config = dict(
    head_dim=32,
    positions='rope',
    rope_theta=13300.0,
    rope_fraction=1.0,
    qk_norm=False,
    bias='none',
    tie_word_embeddings=True,
    parallel_block=False,
    init_std_o=0.0,
    optimizer='muon_variant',
    beta1=0.95,
    max_seq_len=384,
)
Each number is 200 + 30 x the weight over its row's rms, rounded and kept within 0 to 999. Layers, rows and columns count from 0. The size before them is the row's rms in percent of the matrix's.

# layer 2 MLP up, 512x192, rms 0.317, rows 135-171, columns 128-191
113,193,180,227,194,190,211,179,156,165,227,215,213,181,198,250,197,209,212,197,204,232,231,207,138,186,228,150,195,124,211,186,214,223,226,156,222,194,156,205,195,154,198,276,159,216,205,213,227,286,188,161,195,205,231,221,198,231,226,205,171,220,212,184,211
103,193,233,203,183,190,174,209,201,204,257,197,246,191,210,217,204,174,204,158,156,218,218,195,209,188,165,224,214,185,171,241,194,244,177,177,251,182,164,224,229,226,191,198,204,162,195,198,215,259,187,239,216,183,199,211,213,241,208,156,238,233,150,227,202
101,210,224,196,164,204,194,248,208,231,206,220,215,243,182,229,260,207,192,152,206,207,144,189,207,176,204,130,188,163,212,199,215,227,228,216,158,241,199,210,170,237,229,204,248,227,217,217,242,253,165,222,166,230,203,216,205,185,231,230,177,157,216,166,148
104,226,140,197,222,268,198,170,213,254,210,200,144,206,231,198,165,166,251,215,219,184,159,220,183,196,174,192,216,208,185,107,175,186,162,238,196,166,211,214,157,179,221,210,162,246,193,236,213,199,202,173,210,195,224,197,197,185,168,245,232,169,237,234,217
100,186,188,163,217,206,233,189,206,168,220,195,206,197,204,242,161,173,133,195,173,185,132,173,161,216,215,243,235,204,275,186,191,205,232,216,205,181,207,221,263,199,171,253,201,142,190,183,229,249,222,236,165,203,177,176,183,188,230,192,182,230,193,278,244
091,219,149,160,154,192,227,219,215,187,191,193,204,183,240,207,248,183,206,217,178,207,172,238,247,195,156,209,205,246,229,186,209,194,175,187,224,206,207,186,193,149,192,129,227,203,181,163,210,147,182,132,194,182,158,217,265,147,198,228,146,217,252,147,203
102,185,180,196,207,210,181,215,233,213,201,211,241,212,212,167,244,191,222,174,255,221,252,192,205,193,145,175,164,214,189,229,202,160,202,194,235,282,141,216,160,195,159,183,198,195,219,183,227,243,224,198,264,162,169,214,226,213,193,205,203,154,232,162,211
084,210,166,213,197,223,152,233,196,161,258,155,225,149,235,230,238,196,222,212,246,185,193,210,179,162,185,247,186,209,165,180,177,213,158,173,224,183,187,232,253,284,229,171,254,206,191,206,199,177,193,221,210,221,256,181,208,148,225,229,186,173,190,176,196
103,203,169,189,207,164,183,200,228,184,146,209,237,189,185,162,241,193,188,167,215,252,160,218,181,210,201,146,186,189,181,209,180,171,175,173,233,208,221,233,195,175,206,183,146,177,204,203,196,186,224,255,282,253,182,220,226,193,144,203,162,182,204,189,213
099,202,200,195,220,236,162,272,242,210,199,234,173,180,171,173,219,168,201,211,193,218,237,260,182,264,211,187,207,231,206,211,228,260,214,167,178,224,222,208,177,208,203,239,222,233,171,201,185,220,203,182,197,238,226,207,161,162,181,213,214,211,261,234,166
100,220,273,186,217,226,219,206,156,227,123,221,183,237,182,208,200,212,209,149,174,149,157,178,132,196,222,245,192,196,163,194,157,157,212,167,227,254,235,152,180,185,220,215,146,178,173,226,241,185,202,177,209,169,184,194,189,178,224,186,179,203,222,207,158
099,200,257,226,158,230,171,231,221,181,228,209,232,231,168,230,181,162,271,192,246,126,177,181,172,153,154,174,228,221,194,203,198,183,267,212,167,179,200,158,163,170,200,218,184,211,205,179,206,156,172,253,192,218,190,189,201,256,194,190,178,204,151,185,164
100,197,198,193,212,228,217,202,184,148,212,204,213,166,237,201,237,200,175,167,242,152,223,175,222,189,193,240,192,180,197,222,214,251,183,206,188,206,179,236,182,201,179,193,142,198,164,197,215,205,234,211,149,196,208,213,158,261,160,230,184,171,218,219,166
105,282,231,142,164,189,201,232,167,185,171,204,236,217,167,142,209,215,183,202,278,179,189,201,228,136,238,199,211,160,227,187,185,232,192,197,204,173,149,191,214,230,180,187,214,185,209,214,249,160,164,171,220,198,151,223,179,208,168,218,198,212,250,231,171
105,191,259,192,151,196,197,249,190,226,198,191,200,210,198,210,232,217,219,197,140,207,176,163,193,220,183,157,234,242,240,243,200,209,162,166,219,172,201,176,225,228,252,175,214,252,187,186,232,208,200,232,211,182,170,230,169,207,179,169,166,202,216,287,226
102,242,208,177,189,222,235,176,172,222,206,215,197,220,257,166,212,181,249,195,104,217,172,207,170,182,235,194,233,221,179,188,216,192,165,137,225,132,187,184,154,183,190,190,219,205,151,205,169,121,185,289,200,168,195,154,223,212,226,190,216,192,155,207,165
099,248,224,153,222,186,212,182,206,210,114,194,236,199,257,188,223,192,175,190,186,206,220,184,169,251,205,204,213,164,157,215,139,221,227,209,168,190,180,221,165,238,217,227,243,142,248,187,210,183,179,221,189,159,216,216,171,218,230,220,183,221,191,233,226
099,211,216,164,147,187,218,226,166,216,183,181,231,239,196,171,204,205,202,176,250,200,190,184,216,214,200,218,120,201,186,204,215,245,175,220,217,259,183,210,247,242,196,181,159,198,203,194,211,228,166,254,224,222,194,204,191,241,216,192,175,230,201,214,206
101,232,206,210,134,177,186,242,231,190,206,181,205,220,173,193,235,209,217,187,202,143,193,155,221,173,215,110,209,161,215,190,222,193,210,130,251,183,159,203,241,232,184,192,206,259,245,156,204,196,186,189,211,182,207,199,154,209,178,208,188,165,216,213,186
100,251,161,193,200,252,182,180,239,140,196,171,237,250,198,140,161,191,218,198,216,215,205,211,200,198,247,197,192,270,186,247,232,192,251,200,130,171,256,220,167,183,218,204,232,243,221,202,188,172,230,225,177,183,273,189,210,226,243,233,219,184,203,210,253
103,208,195,161,188,223,198,252,214,214,218,220,189,227,178,185,183,160,207,184,96,188,198,212,172,187,175,232,223,201,214,200,229,159,162,210,212,225,190,233,156,146,243,223,171,199,201,195,162,242,214,242,203,241,188,197,195,170,202,231,256,259,178,244,192
098,216,175,243,225,255,221,209,297,245,263,201,194,187,191,189,186,184,212,232,223,223,168,179,150,219,216,226,229,230,166,192,189,234,225,220,246,168,201,174,252,192,199,191,224,191,217,173,219,217,204,205,231,192,171,145,212,157,208,170,200,217,215,216,184
104,184,176,218,135,223,267,222,188,144,185,229,176,188,191,156,218,142,202,173,216,225,171,205,161,176,253,185,180,212,153,230,179,177,178,167,278,261,186,262,148,208,182,167,229,202,200,187,240,183,190,168,189,177,224,203,190,175,204,197,166,198,238,229,162
093,204,215,197,241,204,195,150,183,225,211,186,173,213,182,259,222,213,187,191,172,221,242,201,180,212,241,169,162,153,235,238,198,228,116,217,198,185,195,204,216,215,192,245,201,205,197,199,201,154,207,200,124,197,178,192,201,264,229,207,213,194,169,206,272
104,209,183,226,214,200,168,198,246,202,230,204,203,207,226,223,206,227,203,144,236,193,226,211,168,177,205,211,234,207,175,176,229,210,214,188,199,223,195,181,215,224,221,253,184,189,210,231,228,220,131,227,264,255,203,165,164,214,191,246,175,182,193,199,199
097,213,148,257,214,199,209,147,242,170,246,167,169,212,202,246,226,174,213,175,192,302,148,252,190,213,206,216,208,163,202,230,196,204,191,154,207,168,257,168,157,162,216,220,225,183,232,200,169,189,209,151,217,189,261,212,198,224,183,191,187,228,198,180,214
113,225,202,227,231,238,255,240,219,217,195,265,156,229,218,220,223,207,171,153,191,212,209,225,209,217,223,179,188,229,201,157,120,190,204,224,207,238,242,198,204,222,181,138,164,223,166,291,164,182,208,228,227,195,193,216,188,175,139,217,213,235,261,214,243
106,215,201,190,208,218,224,204,164,226,105,213,182,186,172,200,234,129,205,182,195,171,191,235,142,181,233,241,196,205,230,134,204,227,215,239,180,199,194,182,250,193,207,192,204,213,228,198,182,219,207,184,192,188,187,181,192,178,182,222,170,181,204,141,235
098,146,202,199,181,198,164,207,219,184,201,198,159,216,155,205,187,160,143,242,165,197,204,148,245,229,218,216,186,210,194,234,172,155,175,243,280,202,181,217,225,217,196,193,178,128,195,221,227,207,170,179,196,189,188,209,218,229,218,135,153,245,204,196,168
098,191,160,180,230,252,215,225,163,221,184,189,219,151,184,181,207,181,216,128,224,128,210,164,156,189,180,229,208,189,249,226,220,235,214,232,181,251,191,183,146,223,226,188,192,226,238,199,163,207,201,202,234,263,246,231,254,236,234,202,165,238,210,185,189
102,190,215,259,148,182,190,180,188,224,237,145,241,205,229,154,194,249,127,207,248,156,213,228,211,177,206,217,218,210,227,227,218,206,218,257,225,184,242,162,205,212,223,283,219,205,198,188,175,201,176,222,219,198,141,202,170,190,214,193,201,243,168,258,210
093,252,205,231,239,190,205,177,226,243,231,278,132,213,186,192,196,152,208,160,177,195,193,154,189,244,215,210,200,139,258,190,199,213,207,208,185,181,155,170,240,171,180,170,159,156,197,210,172,202,195,262,234,202,171,196,212,219,203,213,201,194,229,202,211
108,162,181,169,225,203,199,201,182,129,190,215,210,105,132,255,203,199,182,250,173,179,265,236,248,205,246,199,248,155,201,176,218,186,201,213,151,231,249,226,153,178,209,205,200,175,197,212,164,217,189,166,205,124,199,168,186,191,209,212,199,172,173,132,160
087,165,215,187,217,174,172,229,235,177,189,233,158,186,213,225,168,150,224,200,178,198,159,190,211,211,216,199,204,184,202,186,229,227,196,224,228,159,188,190,204,191,155,162,224,166,153,222,243,174,225,149,253,212,204,163,169,150,241,272,200,185,224,168,210
097,203,194,167,223,209,190,239,197,231,174,133,235,197,242,200,166,254,246,135,172,186,180,219,217,202,198,154,219,164,179,227,156,193,244,172,227,212,207,197,231,202,152,182,249,219,208,184,167,212,196,243,225,187,155,174,207,232,215,200,124,238,175,260,193
103,250,203,194,195,226,216,160,196,149,201,217,213,147,154,123,268,218,203,238,187,185,221,207,190,210,178,168,232,199,187,189,233,209,197,164,223,132,186,193,182,251,230,183,260,183,195,171,189,278,176,218,154,230,194,188,165,187,188,204,221,163,178,219,204
099,188,183,232,233,231,234,189,205,203,204,275,165,214,209,156,224,281,201,181,210,232,224,174,215,188,182,200,160,194,192,191,194,225,200,184,238,209,163,232,194,228,199,199,119,162,183,201,187,209,157,213,209,203,201,196,217,162,195,192,169,209,201,213,199
# layer 2 MLP down (transposed), 512x192, rms 0.209, rows 135-170, columns 128-191
110,214,160,214,205,206,165,174,225,178,147,236,216,213,260,247,191,207,163,217,207,227,169,224,192,178,227,177,201,210,232,218,175,190,230,184,204,195,159,207,223,205,171,183,166,277,159,205,179,141,159,198,213,252,207,155,209,209,171,122,180,225,176,204,252
100,223,284,235,223,194,168,182,192,229,254,194,168,211,151,178,227,195,198,192,193,205,197,174,206,182,145,183,181,165,245,253,227,196,173,186,205,204,241,175,242,212,205,184,199,240,210,169,189,191,244,176,89,209,249,190,232,184,184,223,250,167,173,207,161
102,193,204,210,164,216,237,166,174,175,326,167,226,164,143,195,192,199,282,235,211,196,214,177,189,177,163,177,170,210,239,285,181,177,207,238,238,183,234,211,228,200,222,183,218,178,177,258,265,231,228,204,182,227,213,234,202,202,217,246,246,220,169,196,194
106,221,256,180,166,201,199,242,200,206,183,162,179,228,205,157,191,158,226,218,182,244,199,170,218,199,212,227,202,220,213,158,213,181,185,205,204,238,196,223,195,220,190,173,180,232,233,154,202,197,163,170,218,248,196,132,271,259,202,178,204,188,185,212,121
099,174,178,200,227,167,201,225,203,197,113,234,178,204,211,202,160,231,222,243,197,204,204,218,185,202,186,197,189,219,151,193,225,117,241,176,250,238,204,200,147,184,193,174,224,200,190,228,190,175,151,160,165,110,164,212,218,171,217,231,221,198,196,224,232
090,198,240,137,279,244,198,196,234,212,125,208,207,220,198,254,171,203,163,168,206,227,202,175,158,231,212,181,244,171,200,182,202,173,272,212,218,174,193,165,224,210,202,204,202,232,154,195,200,188,198,204,236,216,171,180,154,235,238,180,213,185,163,195,199
105,208,171,185,204,177,190,221,202,237,156,206,151,194,208,212,221,228,171,202,225,176,221,236,222,224,197,221,143,222,174,206,172,242,239,276,211,264,213,189,213,151,175,200,168,225,189,185,213,201,225,252,174,199,243,236,196,170,192,201,270,246,181,197,164
085,232,210,241,174,205,164,251,212,207,252,161,203,202,261,191,153,200,183,169,207,182,163,206,212,213,215,146,225,187,278,242,197,280,161,210,138,260,187,196,161,173,201,203,206,163,271,166,167,212,190,210,193,194,145,223,175,238,209,167,245,196,242,195,278
103,165,258,194,191,248,192,211,156,165,237,223,220,206,186,192,194,198,263,248,204,201,272,192,199,222,259,126,228,211,240,255,247,183,200,202,181,162,218,217,251,213,169,158,224,179,191,178,218,167,246,197,154,192,177,180,184,185,251,210,201,234,159,172,182
095,181,150,184,146,186,233,224,167,175,170,203,193,201,230,175,232,218,186,180,229,233,183,194,199,200,196,132,213,141,192,194,202,241,194,164,199,230,189,201,189,194,165,198,192,232,186,227,227,173,235,197,213,218,154,205,177,227,206,189,197,197,282,242,210
092,153,234,172,233,187,150,222,230,206,219,238,161,216,190,187,142,217,201,190,227,179,224,224,191,197,166,187,153,164,244,205,160,182,145,163,179,208,247,181,219,174,188,272,141,152,212,248,241,211,214,220,199,189,182,179,176,166,210,151,163,203,156,184,285
101,258,274,214,176,179,172,206,155,201,188,226,202,232,228,209,208,172,216,201,168,168,224,183,168,208,196,234,268,230,194,208,198,178,250,230,207,211,207,190,175,234,213,167,220,211,165,227,234,239,227,189,248,245,192,176,186,207,228,199,197,170,223,212,241
106,255,195,174,208,247,201,183,136,165,168,201,181,147,237,212,172,150,225,177,251,184,179,198,175,185,217,219,268,205,251,205,170,211,186,171,221,225,217,202,208,214,212,205,199,240,153,167,154,223,215,251,163,159,206,173,223,163,166,175,214,231,146,198,194
102,226,143,177,152,177,216,185,223,215,209,151,216,195,199,225,140,178,211,197,221,231,231,128,186,188,166,238,200,150,214,179,167,166,136,214,193,199,212,251,161,200,214,155,229,198,219,233,181,202,208,159,226,206,234,236,241,204,143,170,207,193,176,192,167
107,193,247,198,208,197,196,230,206,173,202,231,185,221,154,186,198,176,266,138,153,146,157,162,158,141,237,162,210,200,248,252,167,219,235,200,209,197,185,232,191,204,212,144,185,265,179,151,119,237,204,211,212,209,199,208,240,159,208,197,238,183,209,233,140
103,259,207,204,246,199,190,188,186,239,217,216,170,130,190,198,191,216,254,190,206,196,207,256,225,201,227,254,212,259,243,224,204,251,221,266,230,165,243,183,231,226,182,188,259,203,187,227,194,219,150,228,209,200,243,183,167,188,215,207,201,189,176,169,184
097,216,203,156,222,191,212,222,207,188,211,165,189,170,235,183,242,181,206,177,236,246,204,239,217,181,143,208,193,210,212,201,195,200,184,238,217,181,208,170,178,204,150,229,231,190,133,190,183,213,281,260,169,184,249,186,182,226,193,188,183,133,273,203,185
097,225,126,235,159,227,201,181,246,158,153,157,171,169,170,197,174,191,205,156,184,210,144,215,226,221,252,129,181,190,163,161,201,203,172,238,241,128,224,261,162,175,228,181,184,143,206,226,225,229,215,188,165,206,151,241,187,176,238,196,194,234,242,202,178
108,169,162,156,227,163,200,192,204,220,162,161,151,190,236,233,180,195,203,230,200,235,255,199,193,211,237,227,169,165,224,207,160,193,211,173,191,168,209,186,208,191,147,189,244,186,226,250,180,155,213,219,186,156,226,157,199,167,212,189,216,211,224,202,152
099,170,175,202,242,166,205,199,185,241,203,222,252,181,214,243,233,237,184,157,189,215,160,194,180,203,249,177,200,200,224,160,175,212,178,165,224,205,178,179,204,205,218,212,208,221,227,209,262,199,233,232,191,178,240,213,167,210,225,184,217,219,201,173,210
104,219,214,176,220,186,196,168,173,224,265,217,213,156,177,95,185,190,214,219,191,151,210,198,224,196,237,258,182,248,196,193,158,165,177,152,174,254,219,185,210,164,196,175,252,198,189,230,263,208,187,251,176,229,192,201,226,231,222,191,182,207,179,210,161
100,198,194,184,212,278,249,258,190,212,178,268,215,221,159,170,208,213,184,148,169,208,202,189,137,197,200,193,259,203,192,208,226,245,226,238,191,160,167,162,257,188,263,217,234,222,162,219,223,223,214,182,166,175,198,141,236,200,190,212,231,193,205,211,232
103,195,202,218,184,221,246,218,240,188,183,257,145,160,217,158,212,214,170,194,177,220,214,199,223,195,239,194,172,203,196,198,195,161,148,190,219,199,217,190,265,161,250,180,205,152,236,150,211,184,198,241,235,199,156,262,256,188,162,205,169,179,181,215,183
102,219,228,181,168,195,209,174,169,186,209,263,219,175,194,231,213,236,183,190,259,220,171,193,199,208,220,243,194,165,191,221,203,149,200,204,220,186,200,207,160,225,226,164,235,167,172,237,187,189,182,217,163,155,212,196,233,240,156,209,196,233,211,196,203
110,195,217,236,219,237,200,185,213,240,204,216,251,215,185,206,200,167,201,212,168,223,181,130,190,192,226,240,163,181,210,137,227,242,212,216,153,178,139,236,206,183,208,229,189,191,211,259,212,206,143,197,210,223,203,210,187,203,164,185,166,83,190,166,206
097,202,182,257,244,216,206,250,203,205,195,171,225,209,174,227,230,254,183,225,200,229,220,172,229,219,190,175,201,209,172,198,161,233,162,203,176,220,217,193,239,150,182,179,233,192,202,189,212,195,224,250,256,174,198,192,249,212,240,220,219,225,179,274,150
113,218,182,197,221,209,223,204,245,264,161,182,190,203,166,202,256,215,212,197,248,228,205,160,218,251,235,206,168,156,189,178,245,150,209,243,207,215,199,189,254,195,193,155,195,251,269,201,155,199,230,162,204,158,221,237,210,192,250,266,189,166,212,161,190
109,207,238,199,181,177,257,236,174,178,181,193,278,213,227,236,186,197,176,159,204,211,242,229,191,194,217,239,192,186,180,193,201,181,162,194,203,235,255,231,224,230,185,228,165,146,204,202,111,289,212,201,233,301,210,179,231,171,194,233,211,200,249,157,177
093,172,203,150,251,183,216,188,185,208,231,268,249,182,190,198,172,207,195,201,196,160,264,191,174,238,163,205,193,216,220,177,158,186,175,184,191,267,247,203,175,256,185,196,247,195,164,209,169,216,163,189,231,182,170,248,170,168,179,232,205,213,221,189,184
100,196,195,225,225,226,211,255,183,193,231,221,187,177,235,251,179,200,186,185,215,161,232,231,165,203,183,192,242,207,206,193,180,207,207,164,245,176,187,146,236,242,241,195,168,222,193,177,185,128,206,223,189,172,191,245,189,179,229,201,243,246,184,217,172
108,178,186,198,145,228,231,190,231,232,268,214,210,185,211,217,198,163,180,253,213,220,179,194,207,169,197,181,206,240,182,182,200,149,176,179,206,187,208,252,218,162,232,176,172,183,199,143,202,185,157,273,217,120,166,249,217,212,193,208,156,185,229,208,209
092,164,184,219,202,166,240,217,231,155,155,244,154,152,201,177,163,177,141,181,217,195,220,201,220,203,166,230,226,206,205,208,270,180,178,206,199,170,197,188,170,226,221,234,216,188,155,177,208,205,177,199,241,184,224,167,193,192,197,187,188,221,212,216,213
112,181,245,190,189,197,155,184,216,204,224,192,184,151,189,175,194,180,147,209,217,182,223,213,165,161,216,227,161,189,205,152,250,196,254,226,150,175,205,213,152,205,176,192,218,227,188,149,177,255,214,175,246,258,234,193,222,199,185,196,221,213,218,190,157
093,196,216,242,192,210,188,186,149,185,183,187,206,234,248,250,207,243,203,193,189,220,201,143,218,162,168,137,202,186,207,276,140,241,181,250,267,221,222,224,183,207,198,213,176,245,272,181,189,213,248,190,230,194,212,168,162,239,187,163,250,200,169,258,214
097,241,188,216,207,275,222,210,181,177,185,116,201,221,173,189,201,205,226,182,195,171,125,245,191,199,198,192,161,197,244,212,196,191,194,198,227,226,204,200,183,236,177,193,257,188,258,164,195,182,215,186,229,166,180,257,132,252,195,174,244,214,269,168,187
105,217,227,185,222,258,212,193,222,168,143,185,149,180,193,204,194,258,248,242,225,143,158,249,150,229,204,196,235,193,182,201,190,213,229,216,217,131,248,155,200,190,188,209,201,217,192,223,190,144,185,203,182,164,209,180,240,194,189,189,165,173,181,228,171
# layer 2 MLP gate, 512x192, rms 0.306, rows 136-171, columns 128-191
102,207,178,219,204,203,260,192,253,202,149,182,195,206,258,177,183,202,175,221,223,214,187,203,179,206,218,178,229,223,189,177,251,197,199,246,144,170,205,181,178,207,110,228,168,222,241,234,215,170,186,200,177,198,206,196,196,199,176,209,165,207,210,189,180
102,191,203,168,174,224,224,173,206,213,182,190,251,181,168,222,263,250,145,188,155,203,227,181,214,204,228,162,208,184,205,238,184,230,217,216,173,160,242,209,185,179,233,182,240,165,258,180,226,164,179,216,140,143,204,137,225,204,222,211,193,233,167,173,193
109,212,222,245,216,205,212,174,206,150,224,245,171,192,202,192,185,191,208,244,179,179,202,181,190,205,189,226,228,251,237,237,148,209,164,162,142,250,225,187,241,210,190,212,212,212,188,192,162,227,150,175,182,214,231,134,215,184,148,231,157,249,217,207,173
105,216,197,228,207,205,123,195,172,220,175,195,198,165,249,189,171,183,228,224,221,184,264,232,187,232,163,163,199,182,190,230,231,230,219,216,217,204,224,235,149,146,172,184,185,199,240,179,156,192,205,168,166,193,221,213,183,211,186,196,194,216,172,213,156
094,195,190,233,155,162,202,213,213,199,163,202,189,157,205,181,246,148,187,199,226,221,219,205,183,182,226,227,251,212,235,177,207,200,173,219,205,206,230,219,233,210,188,232,270,223,229,179,204,199,192,203,182,212,234,228,197,169,215,239,169,199,248,251,201
101,147,190,226,184,188,198,200,204,174,197,218,183,151,154,226,189,220,163,135,220,192,214,238,234,146,209,142,162,204,187,150,165,203,172,177,136,173,163,187,192,174,174,219,228,218,168,221,171,235,200,193,197,247,201,136,239,201,179,251,265,195,183,170,161
086,161,197,233,192,183,207,209,256,126,227,232,232,175,191,236,161,215,249,206,213,206,120,228,208,206,232,206,215,231,219,160,225,186,198,204,228,230,190,209,234,206,238,214,222,185,234,231,197,188,197,226,228,236,171,209,228,117,237,195,178,185,194,152,232
101,198,192,266,206,199,168,195,217,192,229,178,168,216,179,243,171,186,183,194,226,134,205,243,283,216,171,207,234,203,226,200,226,188,139,223,219,132,170,174,210,196,167,242,252,166,186,238,195,215,162,187,219,225,249,175,194,231,212,181,206,305,235,209,195
101,190,232,163,178,126,198,160,167,215,201,193,178,192,240,245,168,219,230,192,197,222,202,214,233,206,213,219,184,126,209,168,185,129,183,215,236,214,178,189,193,126,191,218,207,155,187,184,193,213,220,201,171,201,257,208,213,212,162,194,188,179,109,156,129
100,200,214,171,198,183,221,192,202,193,209,251,182,147,197,223,179,177,188,225,211,184,234,227,259,192,194,120,227,209,212,177,240,259,197,183,203,183,144,217,202,191,190,203,183,217,220,132,186,174,184,108,201,192,222,147,242,215,240,208,148,195,184,185,191
101,237,212,200,231,171,224,198,154,229,179,175,186,186,221,156,233,187,156,203,208,148,224,199,187,184,153,165,176,173,212,206,149,194,225,156,205,215,179,181,198,237,177,220,157,163,231,218,168,195,200,222,236,152,183,226,227,177,196,208,135,201,188,170,219
102,219,184,201,216,205,156,218,201,185,171,215,242,155,237,177,161,219,191,169,197,164,168,168,160,231,194,165,164,222,214,241,194,214,168,183,231,167,191,232,220,204,196,192,147,192,194,215,261,226,152,198,237,215,239,197,163,231,201,219,226,179,202,142,212
098,259,167,158,168,211,209,195,231,194,201,181,180,224,249,193,247,163,222,230,230,164,202,181,210,156,167,152,177,191,193,212,219,247,170,221,268,216,181,241,204,221,154,162,181,181,198,142,208,200,116,217,209,206,153,190,168,230,165,201,211,239,183,205,201
101,181,236,165,184,151,169,180,182,208,189,187,156,226,188,189,230,169,211,214,187,216,157,229,232,165,178,173,218,165,185,147,275,213,190,257,199,183,167,184,165,181,234,163,239,224,191,236,191,229,210,216,228,265,201,182,179,227,160,193,158,209,202,201,217
103,197,184,167,223,227,200,205,210,160,229,216,238,142,215,230,169,209,216,157,238,179,186,180,200,173,131,225,174,216,220,160,174,212,133,186,168,197,182,187,260,223,131,198,231,171,190,192,211,179,140,213,212,250,166,194,163,171,187,251,181,239,182,150,233
095,203,214,195,230,215,154,224,215,186,234,216,171,235,186,197,208,178,231,283,183,170,201,196,171,235,209,171,238,154,185,227,205,233,233,220,218,183,157,205,205,197,244,237,190,185,247,182,267,205,192,198,213,229,226,231,281,219,215,249,148,247,178,203,205
100,203,181,175,166,227,209,175,178,233,175,228,222,219,245,206,160,188,193,213,235,214,174,173,182,240,151,200,166,224,167,178,128,214,195,210,183,255,160,189,193,217,227,208,156,245,185,196,170,215,187,254,210,184,165,230,228,236,178,214,203,190,214,196,212
103,205,186,228,171,178,192,180,225,214,226,168,163,148,229,203,166,241,144,215,194,200,201,217,234,188,222,172,176,163,215,216,241,188,219,190,220,161,190,196,182,173,225,211,194,239,172,215,177,222,174,177,153,257,232,155,206,199,167,163,220,206,229,156,213
098,224,194,175,225,165,254,218,237,160,198,167,200,224,187,220,239,240,200,196,191,166,189,236,194,219,189,219,221,167,214,221,194,211,212,188,239,232,193,184,186,224,199,193,194,202,175,234,234,215,204,177,233,188,191,188,180,178,149,216,197,221,123,195,208
105,181,169,201,229,175,246,209,219,154,200,206,175,184,155,182,200,245,257,165,224,224,217,211,212,159,236,170,136,180,150,191,196,143,149,200,158,226,159,235,197,212,153,159,236,254,194,246,186,224,261,187,200,164,192,175,194,191,171,267,220,166,188,205,249
096,196,197,181,207,184,210,153,146,257,229,189,184,183,224,249,218,199,246,219,165,199,224,211,190,197,157,171,172,169,192,200,167,197,176,164,169,228,224,207,157,182,154,203,206,184,182,194,196,181,229,223,199,213,181,248,200,221,214,186,208,160,207,183,223
101,154,175,207,194,182,202,154,169,222,219,248,193,201,220,196,222,168,170,278,194,262,255,197,206,188,234,171,168,179,161,175,227,183,152,172,207,175,155,168,255,183,148,220,205,198,262,274,208,184,247,214,231,239,209,207,242,211,124,185,190,233,187,196,213
100,214,202,186,202,178,207,195,238,146,209,201,180,158,210,274,194,193,225,200,223,216,190,232,206,227,244,230,200,212,198,199,175,234,189,258,217,193,179,196,177,227,228,186,126,164,193,179,167,165,193,180,179,196,235,188,166,206,213,204,243,172,193,219,152
102,167,235,211,212,240,154,184,245,198,212,150,200,203,231,206,204,225,205,185,131,143,223,235,181,187,234,216,200,190,202,233,175,176,192,159,168,255,180,207,249,194,193,246,224,203,219,199,197,158,245,216,177,178,221,170,224,197,147,256,234,213,213,225,182
095,162,236,136,172,206,162,180,146,227,171,228,232,191,208,218,129,196,212,213,190,177,208,189,173,191,188,227,187,239,228,224,247,238,228,174,235,179,167,214,184,223,161,184,155,199,128,162,177,226,198,242,284,189,156,205,184,203,202,170,182,229,206,178,204
102,199,213,187,248,196,185,153,250,206,206,213,162,198,212,192,208,167,240,162,252,189,212,191,207,265,148,210,246,236,198,163,179,226,220,162,193,212,168,186,160,197,118,212,160,258,190,174,177,217,215,239,182,121,217,158,184,188,164,237,189,204,254,170,245
101,221,175,222,155,207,216,188,213,105,201,296,207,243,219,226,196,165,208,192,182,274,185,200,168,243,177,195,221,182,209,187,184,216,235,167,187,160,180,172,172,178,184,208,209,278,200,208,212,201,156,223,184,197,140,215,185,221,221,180,203,212,236,188,156
101,161,211,207,266,190,224,211,214,212,230,180,228,161,214,224,155,232,203,195,216,191,174,146,211,150,219,167,187,181,197,198,242,231,195,122,169,195,153,151,141,221,201,236,194,266,181,159,168,190,189,205,195,197,178,240,159,233,191,262,200,186,205,215,194
090,278,161,229,144,141,234,176,218,243,208,240,149,216,188,206,190,230,194,146,190,175,196,194,220,182,181,167,188,212,167,150,206,183,175,210,161,240,221,184,128,204,209,182,218,219,239,166,225,215,246,221,149,178,176,214,182,179,140,142,152,216,179,239,192
111,200,249,203,142,178,184,179,192,175,167,199,196,229,155,196,202,180,196,233,227,211,153,205,196,192,166,190,195,187,195,205,181,200,262,192,249,244,183,121,236,189,185,157,187,194,239,209,240,235,189,218,188,251,228,183,164,223,223,271,242,188,234,186,233
096,159,210,181,163,197,230,206,175,141,262,174,244,206,204,217,235,245,202,243,204,212,204,213,200,162,162,192,177,213,183,254,180,237,210,169,183,154,223,221,163,150,201,207,238,211,159,206,206,201,197,192,205,199,209,201,208,203,187,202,212,199,176,161,228
101,176,212,214,190,159,214,168,250,172,213,224,220,196,213,199,194,187,211,200,208,243,237,216,205,141,218,201,184,202,203,224,186,194,177,222,194,214,169,240,240,199,210,134,187,197,202,188,205,226,260,172,257,162,187,231,199,191,204,187,214,184,230,145,179
098,202,250,164,172,201,226,183,157,244,196,169,167,158,137,181,190,235,224,189,249,199,228,199,205,188,187,186,204,204,243,228,148,228,216,155,167,227,207,200,161,187,163,203,246,192,270,183,193,156,204,149,206,124,181,253,203,206,121,186,181,202,168,210,183
098,229,256,205,137,171,202,183,201,197,200,242,252,217,214,188,188,268,250,222,181,152,257,203,143,188,199,269,227,183,186,199,230,167,196,169,194,211,173,150,201,225,195,125,161,204,175,188,176,177,194,201,243,205,204,197,236,203,184,215,222,202,186,220,218
105,213,172,199,119,174,149,185,205,187,236,183,174,185,244,250,142,234,224,235,226,263,226,183,218,170,259,145,189,202,234,202,235,177,236,171,220,215,165,186,176,132,223,241,198,180,219,151,177,189,216,221,209,189,227,190,219,209,229,214,141,233,184,178,240
098,229,200,185,190,164,154,267,217,194,225,204,124,220,129,149,186,177,180,180,227,177,180,155,208,205,192,190,234,213,223,203,162,130,217,226,263,164,165,150,212,206,244,244,181,170,244,196,220,168,197,226,164,214,197,239,253,189,206,196,183,194,182,228,214